Part of a small language model's weights.
Size: 8 layers, width 256, 4 heads of 64, MLP 1024 quick GELU, vocabulary 847, 6.75M parameters.
Architecture: RMSNorm before each block, rotary positions, no biases in attention or MLP.
Training: a variant of Adam for these matrices, 424M tokens, 6109 steps.
Each number is 500 + 25 x the weight over the matrix's rms, rounded and kept within 0 to 999. Layers, rows and columns count from 0. Numbers have three digits each.

# down: layer 4 MLP down (transposed), 1024x256, rms 0.0405, rows 289-301, columns 0-255
# up: layer 4 MLP up, 1024x256, rms 0.0436, rows 290-301, columns 0-255
down289:452536447511464475490477495521548523483506518510526511529499484533558492505506511555489477490481473471516502495470513526491477481473464521499472520496512418486486515483547551530480513504495502557514547505489525498513489510472462492542494511480500508486513506517539494484577514528502493514524502548528509495497490500494490533520481522520484463497522485486557521498518518548486527478522516493447537516505552491487489543529500491501469524530520452496528539499460547508480487477480519507551526497476504470487537488476465539493507480514473528486551487506495518514503517465505498481490540467499523452511396515464473484498481491471473516439496506494475521490475525499467451491504486545509530552522547499525522520484493489513489497477524567499493457540478482494483554516498495
up290:468559467470498477498489519530509481508455489496461497537515520468492531517502478532489533525534493523530477460444456512492499496489494505515537494462467513513466476491478531505516465492519467478500474479543460515442505520523549537492500527488451502552492495516457486467477525489537476502518462513470472453509514481451461536489481524492519522517519541465499469479482474501480499529509487486504522515493520462495533540493543499516490505494468478498493452490467482486502527522498474437513487455512498520456515502550510509563500480473514522510488503519510494473485509474501455506481509462509509489465523483513475514496493483510538485480507497522545478488573479491474518464511462510510471534524525553514537491488484512453477516504531492471487504459512497478453532432531486
down290:477466507501467494471460497491487465490526472472537511514496521562459486548486521528529489481506512515536498498556492465557495523498501454493475537476521476490505452495532527500499528483471511475516509453507514510437496513487504514467468474490496511469480545482547528479492489493480480467502506495529516497506508481512513482497530467459500475469521525550481482503516521499443494516463514484493479481541477528484490536497478511474503479522488456555490525511513454511500502470551498548476483458490485503527473517478471500458502492521482505475454468513540510540520479489466555522513425496461430490489491507522512522534494531488537500494493530507449524485525473496488473529496488512531486473502496480479462495527462455529461512509500480522518515547461484532492496534466459
up291:507434565506514467517450514464484500473502514505475515537466460522535533540498540459527525507564494525490486486512486499498461505433510460479553496509489494504513477536482506471467542520533503489479468500501525509520499494504488494528495497519502494498489492483500451487492438545499528468513480511500479484478528492535491519495514481517506487454482559491546484504464493532511517475442489515485491479541490504471491514543484498471549513464500529522498509478562477505453497502505502496545502482497529532490488486495503479497523477542512487519495510488507490487459525519497503479476589453481520436519514481508495519509472446513497510486538501499481544509549486486482485494498446488490542481470538516483466528489480555478510478471538496567553470461497504509515507481517537
down291:463512525530536538491518515550457519479524486471503488489490536480531522497519495526507502508520489530479471508455487493480500541493474484496472466506519470452472506492497526464524523510480477518486508487440512526504487506495475505532494479500493478480498515471496450485524520481505535509514482496501538494518505492495536514510483517470495472495492481477487502510521477521509476490525527487526498495481546548518511521505494526476489511526495536539530478485536502554482515512502522520456469500514515497519539541562495526499514462504481474462543478532498510540525464471523481510544529487532506513522462476446556550508498518490462487526492493483541493503500499483512491505578511484524509522504517466517519510482472479527478484522518498518491544570455502459507505531493514
up292:497435464518507487509507447507528465445502519487516487466488479523526523501500504525444479524474510465512528508476552481502441528474493468501520505499512496543475465428526482477494497515517487478479499530482520512460481486494464511505472512440454495459499482498516523491510512532488531513508492483468485489503506485480524553484496455506519548473535513487510455446495514508494529523513515482509470478501505532501501466541502532469514497483502530480456491508512471460512507467508498542535525489484503468531487514517512502484481469511449483481461477526530473506490476526491545520511522491511470499501518509520502518492504516488494516548517466535514508492499513525529494471487522472493522523558505477471442520464459539502512509496515503499478520520529510514486506498505443
down292:486484478515556531488497495510511494509480488529517513496445456484469463515515498497500506509523509502482499506485487496498524508504471510461467530517494496517502503529502529498532483547509444519489510496478463526507524478513530494523496494493507486531457493553515525549503530500510543481503501504498463482483534527526508471513530499485484510502490498452458477488502485506515450503495496522481513487505477485493477475483542494449484490539503511492493493484480486505486513517524475548526484508529503498525542482545484508493561518509475553484473515502550489516476522466553528504509491517494479523521548463514512505468492523513474469497507517528508452493532453578473487529497518457501498474534483520503493496518479511505505496507531530532499508515534519517504491493500455
up293:483467489513487452511453465512515469512511535528526492514495504467465544470497491526472509495523527498579510483487461507525463510505506489497517494520526541468516481467473473539439457494493479488533475534511526532498453515434523500492492494476514519496497503504515497472491523497532540538524528511499446484514523489491521542463480508490460492535484525500560466478491510510499508551514470531498461521504456474552544522461478483485472502527491546482462478476519490523502484453492497487534529527482526544494510505517487470535523524501526499540503466507473515509475547496556484486530540531518468477508536500482513460509488551475506503474509496523434496520506515502500477489501473471439476448505502464524466473477537553476510515503438498484490508525502512509522539552510481
down293:502516508487494474470497454468497510481488511556458529492486491520483479461507559547480457540515433496469503476471482478546479551470523501470518493555524504493508483472518476501527519506490493509535547483496492460535500488524502480478523465480518447465517500553512488481516491513492454490532467507463512452487489523530537507512484514500511598463509522476486545523502479473513485459551481483520490489490488536472453502530474532489552494506527508523471490451509500523453474508488501512442508477492459500506485496423514475498490478533503524529512467498503497488515483511500489492493551484541508502494483512533556509488486509525485517538518485471537511489524498485507532527539514489551532517517475452496498523530465495498554507504538512493517542478471484451514477457467458
up294:524508474507528474508486519448501512504472533478450490480501471462518545428534486495530517508499498509526510495443518482510467534492549468461486508486511532533506498500528469503493471480502541490492482455532515510466520504534505504511508476524497521517516519509544508483455523491532522479528520492498487494479512510526483539517474474499505512510510483528496548520519507500492519513481502485462540509505485498482503537534553477545519500515466541515489495476515448521500540510510490486493500535487518494512460497529521487510514530503530480492492466500522517495475455488468465517542551501522478439453519506517555498496483521506495507501513506482544547492472501513558508455496465481506492466515510451498494503499514554482479508455498430498539542494509514487528481491504504
down294:491505489499521517470509481487499450507463499496501466536486494493514492508478491527475509476487512483447480529544513521477526465509482529543505514492469518522490491482492499495524509500466505485487489478481482510522473487497474486477541528470505489523470526490512540496475508441538475502527491518519519514513489483483470462486525517538523501499521452492534503503515479497496495507504501502507502485481531495493508464510488485514510498494509514520487495502468522472529503501460457483491530480502517539502499521477519504521486510507519473475517483517484501470430501502498542521525471483497506514518513469506518498472523530500517537502508480495496482502469509545467522576491528473517515507461532498510501488527489502456512537543484501475514470498462506500525487513493506
up295:503511547496476487485453498513503486479491499478497495520466542496494490486504551453486521524549526521514494514476493528479494498495511523500533473478501503486550513488531487538483498520506461477496452495485508476494518547505517511482483533488475471514516492500505500479556480527524484536513508500462532492478495495507487507497492501473534498498531533490522497486506512515443492503516505513513521475506488564501484547551511473464497537492519521550482530516506466518472481487477498490496450511506531492500478521515521516478493475493484507518481450490489486505472492483521513484550520472466419472494498473496486508520484456543501493530476526482537505498520462468545466528489496490496486529478509486473482530492505510507516510469502482473526478500457504464498523517490524
down295:524482484544471502491506482475530481526491462479508489490502494517501533490516473473489497474444504495472497502472531498520513484506528493499501492507498515498488498525523477480505505477476532500478509493520508513508490492481482481508499489493493469459496505506498485513448531501495512507489505492493515500485508487468536517483525494511441534435518497493497498478500493477522504492486499476473472515496459506477517471506495469479471502502515505509488488538488506455504503487500517445488503487501518468484533509524540510529494522503512496489479516483507509530510553503488511492463500474558515493507491512536530461478511501489559528480504536472500463535498540506513487465471518522525492484482483531498524484492469474476502512529535516525517477497533535531504539490543479
up296:508496548522502463484483479476438517498497489474504516490487503487472517548520484502507521537520490501535528522509459578507448506487513475464515470496520526494495504479486518528512501509455505543510468513502506527486521487495441520533506512508505483507468523510473511500505485496486572488461488521497490485491500466505484512497505508527529502529518479491541470493505483502500462457535476511522545494474521547491492498477526510489533544518505486517519479526488506526490539532481531537474485513501551481501492475545537498452518467496494474508528466487466465503513544486502503504507504471502454461489476501481512518517522508557514491532463535515482489540477498501471472473506441509493478511473519542512524468472504501509533474478517497500534516473480483489530481516487483
down296:511512439510478500524526489460513521511498494499556527489512497501497521454483492489507483515480535489539517465465554507546523467509494520477498524509506467484527489535498474509499491505494501529511486553475454481502514469542543474485511479496504514471506521502502491530557515510553493525537525490513501471505511526438495446453504514489507516515518499495481505510467510513483511491523528526513512521497449494475481463553508500502473450495504530492499541546526460520484493503500549497506497491512494502517479492525461508512471562512486516428471495489489451510495474521502519482465528526486481451510500504513449487482512555473452475550525490521514535494463535485489509513485518533481495539485475520530522489480524520470508529485525545501514467503521495450501497507533510
up297:502522484522453475515450451516522507510502480519512498500489493479551479475483478505518470513514523431497526493491496507502489498502485483492494503473533521517485498474520486507493498489483507484453484473505459501511495528551499492520502490512498553474480491516487468493479486491534481499467509471481448474521509479535507515492462501509497567476527550453498492474510487542488523482552477448497482473530473466509520547532499493501522518473510529498473491487474473473486522505504510482510485510474519548452492509466518472507485500429473502527489467452527487508471521488476497509541467492509440455548495533479483496457495489508515493486492477507507491501523497516518494490512501502513449481505496531486463452531441526452465489510537480486476544497484478462493531500498522
down297:533527493501479477492499524475490498503545479527521524504472520515490504486503509511568522480464481506491534542508510498533505456469503522486475517515492456505512491484532478563498502510472504474517525557469467499503502520500506520474508488479528513447518455525492479522511497520467501501500506499552530562524532474467518523475480508489510487463519499509513502477540533511515517519508504450454497511475512526463500530485536472497458453528494494489490480510492514471546498480484510509503506538514508535522502470538494502480472469539484477551529504464480494556507501493521466475532438528552488519519549505480498507521503531479483504493502534482473492514479510506511498475496527465510539482483505507512465484522495489516479529521479513492506487518521474499498504513506532
up298:462500503473501506514525503484509411493498499466513479497529530496517518519514468467460505516486516494514553521505463513539503517460492504506512469470498544464505476465466477506489497490529478483539442468518486487497549534516497521456495542462511509519455490528525522516484490515434504484492454489483488493517553536505511497516486518416511495514542528522524504499542512516488460459489509510478493486512502518491458492505498483497483511494467459524526501471544480474492478502476469486476533462529512559536430514497520524500487505514505457514483455450516506475467492537545506498478486500532517503484503464498467518505516482513496472491513502482464513514500451510499532535454441512485462491496525515467498494480475513458485440430498548470499516443523492490509525513539513
down298:465474522525515513486525517537500527487476512507496538509467496568505474512486474533532464512538484506482454485488515465495508497465488492504480584530487502524522523524527553504510457537481503536513520442527536481499481511506515475531505471514483504501518503523520517505496543553494498493530492526471501507500486497500493545510472485492526465500520483467517505452456478520458478452510507467478512509430492482480505497515470544475468525507551502524500497563482535494528486508457556519518487500494534508449491487491484516502505498526549511474555511562464525530533506493540537519510531499488507492548501514490509541472501499510523488503516503514486460512525501454557503441523502544487530524506511508475476501506485502503529497507497494527441490548487509509517516510523519
up299:508479499483485477532513517489515498461503507455482462517529520527526501484536485457498483480488539501498522520487480503560499495513468457501499498484537501536543497486497536518440520537518512546556532522505524490515491438483493440524500513512496486477499492522522505485535499515508475499528493475501490494530486448476532513505488531541510497560511505475507488494536555517500505519464505523459485529512499530503483498549482481493474473480567492515504503513523522508496526451532457480479503500484483486466491493477511517512486518495517476507482518480556478483473473526480511542509487466517471518539543525469503500513471472490471507527553478480489493528513504481546454475472461474518519506482539497534501524525501523474495465509547448508516505499514528509487510513535493
down299:548507533532489517533510471455524500506490468502481522479480520464497510524504486533527553510505507526478478525536506540477494538476521494506515462526484551512496514520475469475495512484511479526504505474463513505524486505480531477473509528475507545553496452518500485510448445494462507526508536464510470522500534522512480494501535487505460543456495515552451536504529459497477499490501485504517517494465520511522493505467482544512490488553487542503477501529516499463492475527539509508487485526509483491508524487449446491469506539476524523504502496501518469491516529486493478493475497495493501500524495510482499500486478506534514488503482502529486511498469455459506513539526475492488524490493495490499506499465446515514483478486482467481504527495545460506509484458502472
up300:458477499506550445472494531484472479526493498483514531544474536462474507460514435493464511514475514509532494463522476473542473531494509489526506508495489522458507443493522501530527502531469493500529530519489498511466499460472546486551459517527472517508460485520469524495479494508464471517492469468495522477488512482443437498519514506561473491525541530497527480492565486522479477498516476527527490526489491441555469475563512497479464502491478492547490452527515507463479495473481495488490474458483479528499493460485501476474513530563485506476510516511497470473463510540550444480489473458491496514493545553492498505493494528512530492433528492487501525503486467483508463523530512485468515467517533539477467456535494546488549518531541520506473525498457518477523519493490484
down300:516520528496517538483471520441521513497498485490450498437543552493529552526494517510483518546477446484512548491474455500491463553514463507473519486490541509534461495442491494459507504515473491485506494462479511552516507524475506503485477512489531531494491486503513552463446490485532521513523571464519513480470527481479554447504541508502498518525492523492502488464532439487526507520534482488532508470477517515517499496440508456476473498445485541476500483527474514461493442505515473526524509481504488483537486514485482447492516459452460467507487443499517449539569486545538496461490480504519498489456478535516535481495474446551485503530492450472472519504525574426498478460493522477513500456495511570454479482524470497474511508509487499557508499564480498484540500506424455
up301:489503536541522440532468508491464473508503494491488522524477484473473553453489513516502509496501483515471491475520509476479489505503488461506482491439527526532551507513518500483498550473501469462507524493514482472510509532481518481493442474468461516470460518522458532482476485524436504528514476510470491498498516508503484465543480478504504532521486523519485517503493516526533487490518468502511485525485485528513494492533517479521522469499505506560534507515517492516475515509484511500489515479499536484469453511533521487490513473498495442499516482461516517437479521489489467484513436517502461505526520501491453470499528505536530504547481465488499504527532489504518493524508495528475492478492505503413513475487528500450520512479451515489480537482531483492491538506532468
down301:534497479471503523527508471474469466511497510496477496527475495500494483469487508491493482511483498500513501474493510491499533465507497483512499503533507466476479509544478487491467490489484522519507483450506492526504533536460499526509527534533452462486538498518474513512467511527523480511487506521516505544456492475480456505511452504512504522508501542498453464503503513482500474492531523503508461459493515479480504465510570511425500506502516472537492518501506514490467495493506528468509507525491469493499493495530456524543489488521502514482546508469479483529508462488549515491472531512507471487514522487505503469502482487511503544501492524472514535513516529521462529490487555526489520503489515512492467513512516511504492471470531473490495489500450471456501486538518528